config = dict(
    n_layer=8,
    d_model=96,
    n_head=3,
    n_kv_head=3,
    head_dim=32,
    d_mlp=192,
    vocab_size=2048,
    activation='swiglu',
    norm='rmsnorm',
    norm_place='pre',
    norm_eps=1e-05,
    positions='rope',
    rope_base=10000.0,
    rope_fraction=1.0,
    qk_norm=False,
    attn_scale=0.177,
    bias='none',
    tie_embeddings=False,
    parallel_block=False,
    init='normal',
    init_std_qkv=0.0716,
    init_std_o=0.0,
    init_std_up=0.0716,
    init_std_down=0.0,
    optimizer='adam_variant',
    lr=0.00192,
    beta1=0.95,
    beta2=0.95,
    weight_decay=0.13,
    lr_head=0.004,
    grad_clip=1.0,
    warmup_steps=453,
    schedule='wsd',
    decay_fraction=0.891,
    decay_shape='linear',
    final_lr_fraction=0.0,
    batch_tokens=[8192, 16384, 32768],
    seq_len=768,
    doc_mask=True,
    train_tokens=84270000,
    steps=4710,
    dataset='wikipedia_en',
)
Each number is 500 + 25 x the weight over its row's rms, rounded and kept within 0 to 999. Layers, rows and columns count from 0. Numbers have three digits each. The size before them is the row's rms in percent of the matrix's.

# layer 4 MLP gate, 192x96, rms 0.0896, rows 46-94, columns 0-95
087:520491485456549499496523507500476484499514476524469491472485498510537530496436527461462504526475501461481466467450519525492479480507511484519540485505495477451521521541506452503470490497513506490500539553524498491479500445494522537475512487487517489527518472475529479479511460500521497505
106:570504472490521476479511531500496510495523552505474549463509485474485462511559519540522465507486532465507500463502554495489504495512456504502483482481506505511486500489552482518541484481482491519505493489501520508478498477504498492538487532524522497467503480539516460521486539472545536477
100:483507511506489567423515494496454495507502529518448445511473452463504479449522479498514518531524520480529482492505474511537509509499517489526456547527528514504495498486500551542489493506461500490469489523501477469503500463470487514512500479464489497507519516486531512499490508507531511487
087:537504512508509471533500515542519525503537519491458553549488523494449480516509470516486471476534494494517511489549491471484545507503494469502534519500539510505503498503497505549506530511513500467469458553497469492481533536484524501502447536524501480489506502504494518442535489531492509494
101:524523513505512527553483490480458477450517495463498529487482495463505457517467510512483514558520507466470519490442506514483490465510514561521513499488459507476467477487477505509522494503490482471532456509497468473502514516495498443541445509492506523506507474493509496516490481531493509461
108:496496454518532514486507498500528498499472460486456476509505477505469476523515462472555480501523549496496490493497518504526504552504481499504526504496536542490507497515553488539490504496464488511542491457450501448474515467514527518471472473517530488489506518539516464526487500520558507497
088:522507482524482443499525536496520525488541494564520508528513561504479515499467528492515463483514500508514539508510504464520478510485553545535533527541483522476513506535483519515515485466556472527536495514532513511481513522482497514479517500507502480472472468472512525504496477489520540505
087:481534513514472477481472499483534458500451537504531504513531464484489544523512521500503473535464508508503526503453519520461526507491597458501502529505511517484504480502493522495484507485465512482496506527526460543512521495504513485478542528516500501496530509515470492521518466507541477528
108:535517443499494462498518502532520540546517487467470524487523489539496507458518450504520521483481501505513467497512491492514433470475484499503513529484517523460534569512494494526498496486463516522489462494511527491511501501486493535528492494473526463545535517538480488502477508480477494471
102:526501509486473508542488517531501497531492509546541529517438515490502488473538489501504506488523529504535514475537475527510517496474486466487434477502544434483482454480495476501476518492517515498489491491500501548514483540510545508481497550554466484500501469490503501517506483530505484517
099:512497520509476496490462476542478492475473496551478500478517487508534511547528482497517493515502510463523483508464508475474532493509484545488504507480483530499459513546513524498514539522493512502480479462531529528472542490487468508478506484528455513449537496451509446475494525488553489507
086:496453539507511507514465476534484536526512472521504479484458502506515501469494529487484515532549512495463485509492506488459504478496490486486478512503546509501516496461535476480442533508515537504525454509487488500503546476442505549513488505512483498546499537480518476535488551494491466481
095:491473505514510515466511491530524490501484479538537519488479519503480505472549489524518534498531568518512497446478528454503493520497500482497463516497496545464492518495535495530449548510534469482454496508513505536535529474491508483511469535505491512515543509509511524443510469504494495490
103:508535452531502521453482515492495473445494500514497493491489471482525463510507463515534511538489494457509491478484517520517528499495486540567488542506500539491442506500482510509522524497495519493525518479508500494501523488503527525486482490493463478572498512553533539479509501464474478482
092:513507507454514490502479511508494502492480497508467458546491489520488498480475501540495526531511510437467481495463511493534509486511474464516544498503506463525486501508476497489460540472427511511453507539509500515467485490487537523513500538522465500513485517504526495550531469522510475448
096:538493454499469502490488522527493510532480538475517498496504502481475524506523483486510507524514485487465452503528507524516467462506515521472497494474477558535508509541464523486498503518515556524471525512529501527498483494511483463492442500482550521520535465466520457518440505485499511484
087:489488496503486515527483504538504518482452503488468460597502537513494483491535489492504521525458512510510491473477491513484505510487520542530486460514498506434502490509519507485508496486488508523493502507480499474449498499528475465545515517499459469533469512491473536495503531526558476493
097:506548507500499507534520496502491559489503544472508498545483510516522540489485465490529506512470496457512553531484505512512469500469486468510501526481419498490476510535519540504496523484511537496530502516557488518530510516540452482504496503497511491542508486517473500528453471488510495500
097:549463505483498489491466449517480515503514542496509456462485513507518492551513501534496490525514507480516505440501495529518514476475467492507527482484501472500484530554513501541482462470468487521527525466476532504506504422505501479516479531505511503503534497500510517521495485479528557493
100:520503537521470485493453476558520504546506487462492487460488472510502543528504532492498530536491490467523545515471487508499474523494489508476489507512538539493448528494466489530479512477505510517475526540546474477518480498519517503524525541506443527526521492523474489495467470507509507479
091:487462473469484452492529501526490528513468496496495495472455555513486483475509499482529459512532528467497482497488514523474490506464463493505535536445505520486496485547505538488503521517512509519473478498527489497516489517527474500465546494500468472520540570489519515472518494474533533495
102:518522498504527517558463493526494474513491474524486537476512455484522499483509495481547519516483568473508544446486511491469488486479447518492498477521499521499483489529515498490506470505517489519503536513498497524501531523501521493538501558557507516518505489505514523498557461523548501509
092:521519478442495540513494478497552525531441499512506519515473489466489506496464508534535518568486504510549433479500487494487497499487480506508488504498516507482489469516464484528498508491494501524515488493537490509521512521472517512525485481508519484495553521548501462438501529514532480480
113:530566487524514480485487496469443538470465520480537508519471511487496522518504529491550475522498507526479509498503440483471524520510491519433504487471520519530472532527473496515505462501500502538510496505521517530457466500521573502487495498519482477501529477514482511497492523500501496514
101:534486480473540440534493497496504507466480491508514488501488478476493483525542533447505525510507507465503488497468525472496541561503497487530488570543514533476508485522484526516443491444495504518493509537485467539509506520501504493528502500496487507502493440520499505516525475487494501471
096:469561448469501487506538531498520458482495501475501518506561499442480473478556501473513511509507481502517535525481537488529533520467518514512504487498511498499522526511522491518451522503463512502475537492522493486516505510494503512560537534494487483566517498508489505476515484480497480520
089:470489502494495493524506491455517540512524477507470496516531513492531502514471479498496508504493468488500434545481489496444484510501483472514568463512499529471526505457482510516521457491514461524502492481523518489450496507512445469500473488467495486540505479507480445467534513527517507490
106:515505482496523497502460526501500540474516546515500507469499523517476468457497459544538502522516455500486554454451509476550496501496497483514516522496503502479478483495448521530486536508472473479474517498510506456491504518465516523519476520536477479491475523524510515541489545497514450486
100:555518502520472512486510500538514485446452485500469522506486496561501494448480522491475537531485494492476503503515458484524508488508526464503489477546524457489500495538551551481489479515504510507498527538487480480474511469508512480515495505534515489503532557523515507501493501544484528534
113:542527474498481527481536501541481493471519522477506481475476519494458487481535447496457500503539519509466519502534509522533503512481517563475523509537540533527502470510521554498480519481495516513500537473495506534547496487544491540541529511507507508482488506472483461503496497508530485486
113:472531484485504493504524542488484512480460503462502481476501554482463520491463467526499458517489523492478494501492492484565448466503487514529533468521507475501473491497439517527474475509498497529450473462519488525483478512547513488483477498511469495511528532510507454492507531491524513475
100:488509514515516472487495551530505467501478496519476481518491476472495487499533520476489491538507489507510502464482461513483564498520496485526526501521492432471483481496537504516471522522507510496469439509460481503465538523440475524497530499501473491536469514512508427516486513506473491494
101:472479508462529474504509521473489490496509505477515512526486529475487508462472505532494462555498554547482493472523514455501460491506531489461491515519547544491507495563477545492475517517510490519506510486529507526491492492488508506497475497538508436541497505501469518493499468453494461503
096:502545476477504463483479491485521519496517517475488493503504498532477479496486520508483487532483476493481549461485510514510508495494501514528492491502494498525486470523544548523498526495438500460484487528492501469552461531467521476477497520520484507468442513491537490570476524481539455527
111:495531478443502487496508487531491517527461478543441508503470518522485499466504486508521472503521526465517514500482485486552527503503512490473507486500520517496488468523552513523465509469516501507484520493501503512508531484472483565536526515539499441529519509552490499528536540519514466487
096:543547516501517501490492516531500481497465544508513504515479499541480509515517494511544545519490509506476509492458498528506464514449529479452561487511493557491430513476506456505524488479486515523501524527498481523511525490521506514549496479539516501514492512509516443517499497491521501530
100:488485506493524470489500502493509469493514533504464477503454537502522515471488448507542525512526505506488511501486479469497472549524446509518519482538480506497484500525493509529491496541477524509523476482504484476472594515484540451515487490466477519522529499484491514472458535474529500501
109:552526499483469446480462479532494505482465535494494502486490501472504463487568492503480465517535517531498488502499497478500532508455452498527523492479503479483495500515497498518478506486526511501480538519492560524525494466513506503477480484536480539522519497471454501554497470532524538494
090:511512535483534478532506483493506493488502524459539486478458532514515519498482510452516507542493509530507513467463462532450511499460477469496521514466480477518496440504517514525484465509458482532489498532471502526505507533520517494512528501514490460454478466499526450534464516495530509510
099:515479492508498508502515529533546478527479512510495548485521525506479492507507446456529529537543509482494479502467503485527580485492470545521513478490484498457487491517507513471524513492457530498506502517497519485506470513503505539488488509481500461549500551520539477478469537471486529494
120:460557484493499505538517507517529491533507505512453509482518471478502508482520518475571518525518534546515499434491495483543523515461480486531489514524493512452473477489506535492476478451517536538465489484513487492528458520505533514517474517495500491486520502507485489492479479521483463504
092:507535499514524504565474467513480520476531493479509518490494510538467466455458527487518530479484483542534452499490479515467481484498523498515517505490504499548481478483472488514477467501508480501517523505536551474478489452496550483484517511509507514509525522555506474487496448472508506464
103:493525496503475499553533514537509514448471502448496500481477466475474470528542495468496526503473472506498481521528510525494470461505479526537488525524500510552531504480516523500522507473481539507512521466463504506535531473482501473527468486533522455489475518531490495536449494510522520486
093:505509516533517457555504483485505460490529470509528495460550480472479458515536469513561522498539534496471508527498529500530478500507492480479473464496501506505491480476569466466503514517517509505510518443489499528513497496498488524514479495496484488535548474516505448510523496480503524497
092:528513488505524441489559526517518514509494535485494483494513502464465509496490463476471493544490492511507532483528526503540537515456475553493493524484453510476502526530466495528497506491491494521477481466472498524489461548516477457504488478502511503477524514488481449449462508500509472491
090:538469480509539490503522489507503502495505566508532474543488493544514490512495467502483531513480472515516485507512484490460521544478539522526504545512456472516521497506507469551502496501482506497511536513472505505508481526502448487485565504449478472491460519526538497478473516483494507459
090:522491530502515533553519539532460494452485510476503472523511523560522501550477536496478502484443504474468501509562515487492491494515485488495523499506469515525476520481502513521516463463477479500512509486522516471515522520530481507494500510455513524522530454529542490488533482515466525507
097:493492488476541493486535531493446465499510508457504514537533533526444499548494550487493487516494508511500454522508464493520485496519510521456488498509520560483522500513480508496522463466503490508526520471489460489532497452532509531498454506509437498520533506477515518481523506490493492513
092:483482453488553516471514489501484480512489487483466465493504503517484503498547512503527480496499498514512498479461494537498542474508444537480536547464500506492500524497481496518502511509523530496520497464527512535497497483449507487539491457509503519488535565462506488526568462476484494484
# layer 4 MLP up, 192x96, rms 0.0851, rows 46-93, columns 0-95
096:500520514506491500517483489522474521522534498502514522511467541533509491474483481462495485489501502460531490506527510539492478522545540502518554506519444471483465499512498500477463499519479475521491490475469477492470494509510495492533531507539519487523520493438526417486496471536521508538
104:505502468489499480442463467502487477502521501533467496512492540545490493505515513499506523516548525527482464489516509506488529499492491522501548507518520510462524523462459526482486486523518510507491525458494522540493492428505437536481482504497493493499520544543491474513507495488490539448
103:500539497493464518485492505468511499483501497542498449517499497507501549519519491461521451494563470517459446505506434503480468497472479504478544475470521510533485492502488524519494477487476505503482538491510510472489518492509513490529556490511506509496465474540484515478451483542504473494
091:510514508488483525461467551512545470449538509493496495503503484498512517475517529493522474527548516457492499508494506501540492491535510555509496481500511523472458462494467527464475509467504511515527521466516474503540499502548473516532481519540511473521501478520532433498513502502517478519
099:542491475522506507506469539493486512449486495489490472479488469456484481518507465505496528505512511585516523509533503466492466486487494483490499529493523498546528476524466496526518496500516517514501495502479535467509528508464523461492486484533500536478469422495488482472511528494472464526
115:512484452509505512491470489469535511468484539452470505547474510541486507507501496523519519499518514522513416491517491509532488483507450510472537512516469494491488478505519513482495529487453560486456497493504476529482495534514494497498498505521456506480490472502440523517488495516529463478
090:466487483506506515534497517492483500475500517494488524460485462530540458494461485505524462470500476533506526520450480456470488488529502483504488484516464480512513561513486474478498505479529495514519485490467526474468522498500507537507484505504561494467497534525507480486473474441445510463
093:478494474520512513508476497456460518530495491534551491495474468508528502505487526517495512483518486477523466515503492504460486512552519534544498516503520503492501457512519539499518500540512509529492497526538552447521456499522507476510540490530498552452489483464507525492455509497547503500
104:498530485501507521442502512506530459494533469555526463511453496549492498513510525541511484529498485464501479477508540501519516435509509506500493522564498455464451473481506519489467517511501486513535515493524513519498492521515529504486518500516524504465442499508475528492473516502481493520
099:500528476531475490509472523524484493504478490498499514509518507517489461445552513510499476514554515518518514511513517521451525480483512488497491492541485457510439481524495538494477530491533541457506469487543553523504495521504504516539509559519494552537496523517488510502493504493496460507
090:471511490502489502501501528506521474483481503489450472473492479503544497526497517492530473445478539471477479542520463498483529495549466501461524462511517566517489512541486486507489454519531436514543476499471463516462519498507505476509490498501538508514513495524471477488526518499487496478
085:473507509513518502465519509532508472529481497518497477499493537532519512472481518526504512497540475511484519526565483511521468527529502501504508477502536485460496517509454460512503476503525501534522499461476498513490460520505488510525460452465444494483543549491457475440488524489513497514
111:476483507462500534513523470514486533558507502475482479485479530497460510543509483545456516475502505520512518485498538467496494542483516485479531544488485515471486532500515475507467483474500451547491520520542522525503497463475478528480466483505578512483526506522469489489502521495509494488
097:502541504503452512522539513509509560482487495502479447467494451460476495538468474557496520494494539492472496464472485484507501481475491506537447498472482515534497513506493520521524499445500526483486487484527515525530508494481520478493448500547489468491512491514481490537523504533504508477
107:464533502538525466490510517482491525501497506524472509556485527502539486473502447478533485515514469469536545504537540512542509478480483520473539517528491509482450498486485480487498538479499486525498502501510546498478465513502478426511514508492516469525515513516491539478500494460493511463
093:504512474472525510506537534531521546463513489496477544518495507538513463449521525530515514495502539537494464502501519508512507520505517493514500476502536543466508453556525510471552509482518468485510538516520560520515500500479528498512473527488459481476517518496524516486527494524510534480
101:509534499448497462530491510509520504481501480532475517506470478530482492482507498541518507533513488492457466449509532512480502479487455481486525512529480511494478504524476520516500527475493497454517520506515464534497473541479489494567500545543458544500490502517506513514514519560542509499
103:489486463517511457536554516497496463543501448480488480462495485476482511506464525512536462491511498538473496513526531485498480501476525503516485486492556537506512504508557479487511492472508469492507494534503497533491550462529561522503561468530475517512477502493475496507491501492502487496
107:493534481521492533510522542505531502479468561517543515446544492453508463506539503458512508474488519484533467488509527465461519493494530482488501492479478464478485519494486520454483545513520434511507501522508532506486482462512516504494529517500509504502491477481453471522495509489532519502
102:472525536494500523510518518531533531472500481528478462486498528433502483499508481473507502503530524518523491507506507513485564500488480555523516464489497526459527482494500517485485512500529492471539473493542502465472492469516549484537471520479537529482503516499523516452491487553493534502
095:478469518536477498517480533507511491504484497525509513528544447493512452531489523512469504474455505485544464523461484525521502495539482506532487518520496504503533487531532540531482539506501519501524503534471442500501481517474486516478452470526539517492487537541544513506498503505535495520
097:511548431510490480483507498499500478490502504519475479561521480488507520479525463548460484513504517510539480437457472512458531529552531512503510523524470535475485509479461504456489485527469520499510520524509488492519485505485463514495485534485497503472491514490519478524489518519498463476
095:483492517520485545461526498514497499491482478507473493504498511514504515518496493490525468482510522506553514459508515507481442516497505487447521476488518538476527436508525490464495503512499485522494527495531456502523510553457481532509504449459499510435505525536500535464479530512517494514
102:486499479512488537514527576509508522503493436512509467502510450516482507523502519498493469506489508503522513508516520493495474528492496527479506468492513521511498521480496517527478486466486507561543501495544511491548514468531496496495513520450531502541500499490497502498428439498466529475
101:520517455525498502466492501492515464527495536528476492514499498509478519478494456553507462501556490464523486517529495497541486479470492528450521454484490503491515500488465505486542501482564505497479488508528486506501490487512469441539471512498502468506489541486528507520526551509521502538
103:500495462525529475538490504476455452554524500529484494531472452527509521533490508506524522486559494492532514531517509515473527496483528507512549478492504513561505506522500507473490538534503503518464504456477506506512516500490486513479541475486521473486486461484507485516519478453533494535
091:478512536508471487457510478515537475477530489478509497442482493481484462497500498540454456514517538487541521493483494546503526527500495497513512518491480447528466496512507453512526542481517507467473497505459536508461472511458482492510528525508519524504491504540509515488554535483482493488
095:525514498502481536501458510529429457563462475534505529446520496473513460515515476510499490512499508499483497483478498482493499497516495511474520546473504485486540517508486531528524490519486438516512502484509504501505469541479471486517486535526465555486460512480472516490505473468518489485
102:514501512475473498511454501487489538503464516455507456496501522499480444527518527507534532516483510532506498493521478507469539520480466540504454487455547474516487539482493503526516482541486524520530498510470533472521485476508512489548500493460500528488482510505484495452510495563480506481
099:529496514480528490496519490473476511467521470490516489514502517541510479491465531514453521547488487484489537494492536480459471505505503470484457492526513497525462490550544537507511530516510492498471499534471475510475480518477483459464512510522507467479448474494528491567514508452509486481
094:443536552513480508465521516514514551511518473475538511491504548509445502500507516512526485506470490456508527508506477488508496486514470488493501485542518481575517509469511534556506505528510488456511481508489486499507493486509497472524518474514496513474462476507472512508523511468448526469
096:442544467495507531476498498513517478452519505477534510542518468515535490509491479478523519489514463457522469505499525499537492504539497494490485431482488517524476515492501496522514518490481476480532519513526513440484504459488489500525521509503490497492489500513514499476547474536519579512
100:503482460487483489511493524484516508485527501485519507446459528495487576508514505478484481529513503538455493492511471522512425481514503469457469486514511537494519543507516482511497485512531485509449520504523541525483505479501502483486519498541482505532518445488542514528497490510473512540
099:478504477497529549502455505501484511505514470500528502579499496530527507543495480494478530465481490516454472507493472518484488491560525551515527506525494512508507474460531518490495473518449495474552504471460485527467504473506487524486497484518523469486477496514500451499501502513507475464
109:495508496500507483536486521522522510506506461504475480508511483478500547477459478541494500483442505472479508532481504526536494508513526495511517467501497523489505515506504481495478498490554475456526480519499528488451547514508455489556485505523477460496519554525522523501552454527516513545
098:486528498489455565485508467452448475525495486483510482473473492444520507513512515515518546502492500478506526495545527523514529473521472551522515519452487508464545502525511531476489493542513509490530526530464512478506488497508516524503510491548493492476487516520519488500530517527476532522
099:510463545460476479438483481535494523504492533540531502530529519508519489517485470495470530492457487542467475498439509515488466499487508475516496527493537506499523502525503494473534510535512491492522458516526466546520516546509467552473507483501488494514499506479482497521503541495467513488
102:521515539512492521495492533507471510519480520474491462491477455450549496490448486522468535510517474491525524503478505501467474462545510495473455472468479508525509488484452468490525495543493470505507500504507485474477491492503512468506448493495497504466460459477519479507502436494501476479
098:506504504498475553505461521501487450474443469520508512502507509507483478496546500502479488509543505443518534494463475478513463476508477493469493489489534545479494480547485501527441544486537481494485546501537496484518508462508480461499516464492497519502492492483513508510469489457471477494
094:512490526524497518487490481512488545524501480537513506523470521502482535526487448494492523497521515504492550493505521529503484506494498503507517487535498505534533508503493494497444483469508453525540524450464537503507516512484488463480522509558527481466462511486480519499500554450479448464
109:490527485575507490514502522525556513533481479478484498513478476489500500500503503499505514495503491553520525498508499523503501502488555474461491512494455503470458480497507531495523473550493506495455467486514487494499518483456451534488514559511456516481550512524485503480443498513489503517
098:475502490465497511495457539499461561531474507517494553469506431466554504476551503517478482491517472501488464516477498508486520519507487494491546550476489493518535503480527523503540499489499501474526530481525518481489507501483469491482565477517505525499504507497466498489511530504517520525
093:481505478470517471502514479531497548518458500546456491507487462489515469545520542460490508496489480489496483465504479521497468487508513506517477483519534507532502485497522504469536516559470472465489472455459545501528516486532510480535489525507507489475512516497466509489461509559495525524
094:509523459475477538488511508490511493497494466504534516498476532522447504510539542489463477498492523450482527521500508483501532494517465499450468505512532462515500531502503546502467524477512511518472509463485545483499572481501530476495504483513471505469495475492472490471516446503511488459
101:434484524485488470509470469480503509473501471489526451482524459480508478505489524493522428491510473530518483519499492475456525527455478516489471494514483474470538508512495479484503507494496506496522495466480467503454506489545460574538512536495479493478507474489506487496513483477477504515
098:562526477494493472511490484507517485507488527514499558530509484533472486504548509506491519483508522534471533483467491492501448486473461514505528491498486523496471482463529519520487547506501531466525543487499506517565508531498490536518509508505487498540516510510519501504455483476532525437
100:503521500559454491521486514498512480506484474503596511521517468476527522512495497518522546518495541537544517489486501504471509479482488506504510526564483494511507505513514494481490519474517542496510494481502474526472538521487466486488511483518521510494499493541477521457436511514502489459
101:526510506454499473492507514477503502541478503502482450521506480531476491520495547566515491543492461494516540493487544525493490524461514512496502468512484491521481454519480539483513476489490568482511568519472498488502487525501504513521506488509511485524479521495517499552495533477484541471
# layer 4 MLP down (transposed), 192x96, rms 0.0819, rows 46-93, columns 0-95
098:512492499458490474472477507489523480512539468511490512500538460451545531516494539520441474519484486521437521504513506525517444525496481502549486504484530515504527462487477488514537503477464500492468502518512490519482495494483459516473472455447514511508508517512485490465512484505533474512
103:506511489482509493474526480530540558503484501470522560494481524530471526496509525476502493506489513490500462485545452475479512512465469524486486433507514499488505508537478487489559455489484505502511489503496478483487499518493568477511509460486503482519529503498500491474518549522479530544
109:474478510509479496517510484493520524502506523506485548544530489492526500487455514544463503509463541464540447501505542508501570502506484471544513523526514511508505531438525476466493488527503477535501492509501481466468524466511527514504505526472498482484514531503494518469536507455492489504
091:540533503507498454540516524534468507512515515478481493473494548502537469519492508538517478524509532516441544560481465480506475462493468526491515516497497514524492466470495499497512492512503462496490531519437490481488491514506533493505450521497495455478496504482518537516527500496507495447
094:493456494488485537520516465505463491499493510481517527440498486509558511490481510517464490508530537467504483502532489486491534528464519514518462514495501495529493527450523488513465478483482476483495491493472510460515467469522488504459484449480493483521565449522508474510520499511473499456
111:446490557479523503523508519465522514511498500454490482491476530484453500520524470516453481470545455515473506481509497509528533512474507523523514498491480496521520481512499470460481526478517530510529532495548449481499447487501515531542502486521511481498503516529527493482545498509524462482
096:461483467517488498518463482514493528486460495486525525497516490501494495492531503487465524530505487492507495530498465552490521547488558483548517493519547501463537511402505511526487471472529523523488507496464493480468477492526518520472516499517521463525531489483509486498505473518519521510
093:488520483500500486475471536458483515523510559489503511550495509485500440506520515498510464511523484488519476512488486507506545463588466543530481504508486519497487479545489527498523497505475475464489519497481518438480494518472484490522493520491509538470534483513479474510474480482522512477
104:555491470488503487506478456467556536462524553488517490507487458476447493483493488482500490485492483469482493477499518499519468510498532530516511511489510486465475492549515535483467503487464496485521534463499502505534499482536513482529472509519500455520520464509466498533505484561525498525
096:455514492512505471503515468510463524492512493504499484499502487513514486492499484472464477498510489542534541501496496503500528448501485437494477462531463489535492509464528431481502494514506498512526503523523458486428470545538500520492466463508496530501497486486477489470483480532490506452
091:474521495466449504473503484510531524505530491495485474541515516540493512531516487526509509500525520506487513473472470505559494537497554485511511506495504521542470498453528549538441513491468509481520519470520516489526511511486505495513532447500480448489493535527526533515480489501529472508
088:541468469450479507483476484495471513507541484521524479474498472523506521490496491487482502480486493499503442494472487523509501528532552504510469492492484483508487508512509518498467487465468496521492521534555545458490515541494462526511486538481553531496502505527533510561504538531506476530
107:528482484493491531500491487435522468454459489506511480479494500487489473491486488503469458488477486518506474480505470505497524502550481532520529539499522470538559503516473511483542460500483496483506498482543497501469546461473487482505487526504438490494516495510487459565482518502498486505
092:446534488453560555477529490492497511495494539456502486495474505471478482498483523509491504518504490466491498553530526521507531507480524507495516510489516482510521497491507474517485540453485480482533477509488504477423520489525559510498497513461533468508504476545521507486522501481493516522
104:496507476497479473529466517465501513497490528505488506502444505543508491457525464573514520507509550480533493513531536483498485488481482498528517488481491485488535498532473502509520493493510490534468484492480480453532494516481526468485466514457507467523457471509539506454492501544543478504
095:554491489496495494509551509514525468520506501468508556512536520467497501555490499540531508501483507516476467508524494548457492505513462502502487484489481493528500532560484500505467505505487507508494474500527499525518522499497516516497511476516514479535572506480538463533455500444509505465
098:480461472462487505494470495537523492500479511494491433530518515528499505495508499500517530535464516475528500527503512537495526493513530489513493507469492492463537472532508510513489454490510500545480531480461503505548504518503486510490524524483451463500471540490453532481538487532519442528
101:506439461578476478509471517524497492511470483500466473483495511515503505463479494534500522450560521485481529460512508479509512525525494528519524489500493514504477481457497483515476498532508502502500455489523514482533459517520484519529531432536528509491503544491485499501483492520509478500
115:539489548475514480492527508528495502494454488566536470472529481479508490523480530460506490528522493514496482504525480441495510522461481512530502472546490511507535505434504507484505461517527498464505516520522471541517513482536467517521473496523513485488478466464524503483496500512460501520
100:486486487505525530499488481466480491473457484500515537536504473454477458479525489497512482464526533523542518470516509512474509519516466515513516482522517487494554448495515525499524544502501465481506483467487528450497520473530492511486457477487476557477487488516492488477524523545509510451
100:476498489467497505469481460524465486533518504524467509487501495495503513521511500496514522513487517508452469525521477460499513541452529479528464490498523537524469502487513471577502499472495529508489488494463527466506532473470490508464490491480446512443502520525480498490529541551513505507
101:486525499531508476506525515515510515483508552471495497515537516477453468523452504506456535542492488498455484483495523538529512498448494526480477488475546503500544476434533487511497485471514519496498493495465459507484536503497456540524497542498512454480507504535488505518490495502498512519
099:436482549520470493483499500481542549523527503485521479521497501508518485503443512487469495464508490521497488507457539486445467458505512469515467486500540504505491493441509530474538492543497459486496502540508510470515493535506523496492485516491526498462503460483490497526499516463480509485
104:554493522536477481451474462480486491481518503461537524469500497499479503502471503511487524480483537514507526492501503515469471509488503524523450509492490507539506517534524553488491523481520521445486502429458490534518526479511489504505507533471428490522485523500489502509525468479513488510
100:507504446509460511488508504519497519491491506501469485525500498512496508481491506507535485459534486470436547498456497529538474522506499499540502534526545513479448482500505495507532537492495511487490515478470506503529487487480484540539456524494516555482470502488521507417473495500489509512
102:512519520532463511524500506517538504504493452500510459510532526466482540489488472482526490442487474445444496496481489516506491516522458440465508534470495501511488497492467477496529533503528470470450482513534507494516519512482510503500513542490466512492519479547523469522483492473506531498
090:499461490456512496477480498513504476518483495556491544499522471474504553466512527465562552514489495505455489502506485496510476501459501514496528485549495505464498482567480512472477478531502496538498495480513503494534500493545537505528508509504496512498516509453509480526459479530512472521
097:534507477516503534498478493497495526468500438520471509476519515467499489520477524440448525469524451513482496529534516478496473483483545465504523519509485476528541476473522474492510512505468456506468486522481479519530491501508499512552547479513487525488475483484502480492535501466500536470
101:461532497490486472508503551529474515518521487506480510491483497534493506455508477456570515534498528481468465518504488482503521478511472540515483476520483534514504477527501450528561498532495513477494491436452479527495497530528487487505460535527470512525513508497488523514485505483487490513
106:450509511559557515480521520516489506506529473505523515535498478499484515516486511511533493464490538495496488470526504502554538505461508467536513489496504527490527535548498443477479512492463501499494479548483491496468531468514465483535532486512505519484527465505530476528531502518471514480
098:420473490492506526505487467496513479484449469506486510488482493509515486538499480492478476537482456516506480503552509523469496517516522439506473503511491507501524513449519476500495469473502505515481461489461480483453487501505489492489461517454488482522479473479522542483509497450451489494
100:569487473490486477461498504534480487530499484558467480523497541512493488481514512511526486545501479485524524496501502532519528536487461511527513501540513522480497475532490519509493482469511516548506527480490496506556502497503517484523545485502513517466542535482558541483473513534513478482
099:491490528507496488503541497524502503481537474542501511513557496472493518456514525507551506578483466474509506507489516469474536538483517500503505452527494461512480519498493496470471505496552531467538494496514494461485502509535498505481452516499479549524518502521516534493542499525494475503
101:505476523487533511498492494530542503499519485495479553522441478503540509521497507512485480492495505484465477505463507484498496484508474516457517508538448498500488473516500529521486496518491503473517505477553438539422462464506466484477493538504452540479521528486508496490510482515498519517
104:495489531521482496545500526464482498459498475477543492516469484497544534485493482541515477509491514532543502506491530564510502515525474475460512545506532531492502510521528513470483507481530509494470499493494487506422496492515498480501499441493509536462520508547524533481501518527477488510
098:486454472526480574520536514483491501492494480502485490550503475512494458507476470495467508484483513492537517498503503461523493540532504542512481503519524477456530474501500526530480515483514493509496460463493506492479485514442555470476487501505453563488502470510471514486531505520507492491
100:518517461509548469485513506454542528460508510520517542493503519495504487568513519502482493545522507480503495441508505501506516478491528491546518515501526506536500492447490515518476519473492546441467485492490523503474464503495472481517535479488477503485447507518480527510497489461470497515
105:541487498536520503488489518479486460458518470503470478489476495508495509498523531493526497541493514505419517505506511509490545517452512516487454514522496506450518527561448459487476481505514543486519473481538470526489502502490496505495504488540454504481512472479534496526524480487516499513
096:521469488539533459510517529554483448521535524478517494495486518519492508482451477491548528546516495483500511511504493550476516461535501491539512470473495496552501516486493484457476496508484502543471481523498518502512478480521534491509530537507462464543482540493492506490522503511528483479
092:587470491487525510512491538531531523475533508476481496507521475477527479464483535475470497493483504514524517521481516504474478469502495517495463498542499493464518490467501517525481536467493494521538542516507505506536493503528503491507449524455543459496524523490520496520454454504515506521
105:465457523491477507522512459473508495488525462504513553495479492467521543494515510509528535538500557491506499518528528486475524498503484507527492483518513505547539522531519487491507470458532478491485480497471504528462512534503484517474516451472541470520477480531452458476521496479505502469
101:562540525492487462517524493481535462484477495496482452485513512532492481464508471479507516484474456505517492474470514483540449535443494501498522512555519487514520513473500489457521565494495490499545482512484495474499494517503520500547508495495487505467479514477513543502529506526492514478
093:521511524531513514508498485486518482504535483463482512518485542559510527502471450515482482509515526511494566471487531477517482527455493485485518467480448495513512524542463508472496537471480515515474510504503483473487509529490527489520524520534525507500522498464584522498520487511523522501
091:522488520460469508492518536509510496534472497437505508490495487479517515476526450490516519480497579530457519510529506518497461438510507523509524522494456467510524513455483500536529546499511521513475493539487463493534529479514536507526528510494521492509505498495497468477487514485500534506
098:518502509519516525476497483551467502472512479492527496487483495491523483521498499482512478451521516501543527470444461487488462515506499461476490527485559521518495478484503533527500454526524497450517493541511514527493492497488474473513512526464477505477487483468500516544506487503484504586
095:535510477499498513489486480441498500455509454515495456528479481515500507505483465518531505506473497509516508498500492536495533484492530475520495544504472481499471482578463466543526522480454515525541522461523485496516466551511495473530530533481508479520470498505503509472489480522480476485
102:484500543476538514444487482496545501476512462502503488473494465509479552515507517462537517486530520499487459484504563494503473563495538509469484493531536512471518456485551509513515497522477525464489521479514517510480508483499498478479500500510498470469514543488476486515513536511522463507
103:471502547484479477503544514467517484510505511476526532521534478466540509512488473504525456502500516542485485479469459506506478524526536500556528505524484471469485504478495455496532552486436496489506469506528543464470509503473505493527516481492520479476505499522492505508469512504475540535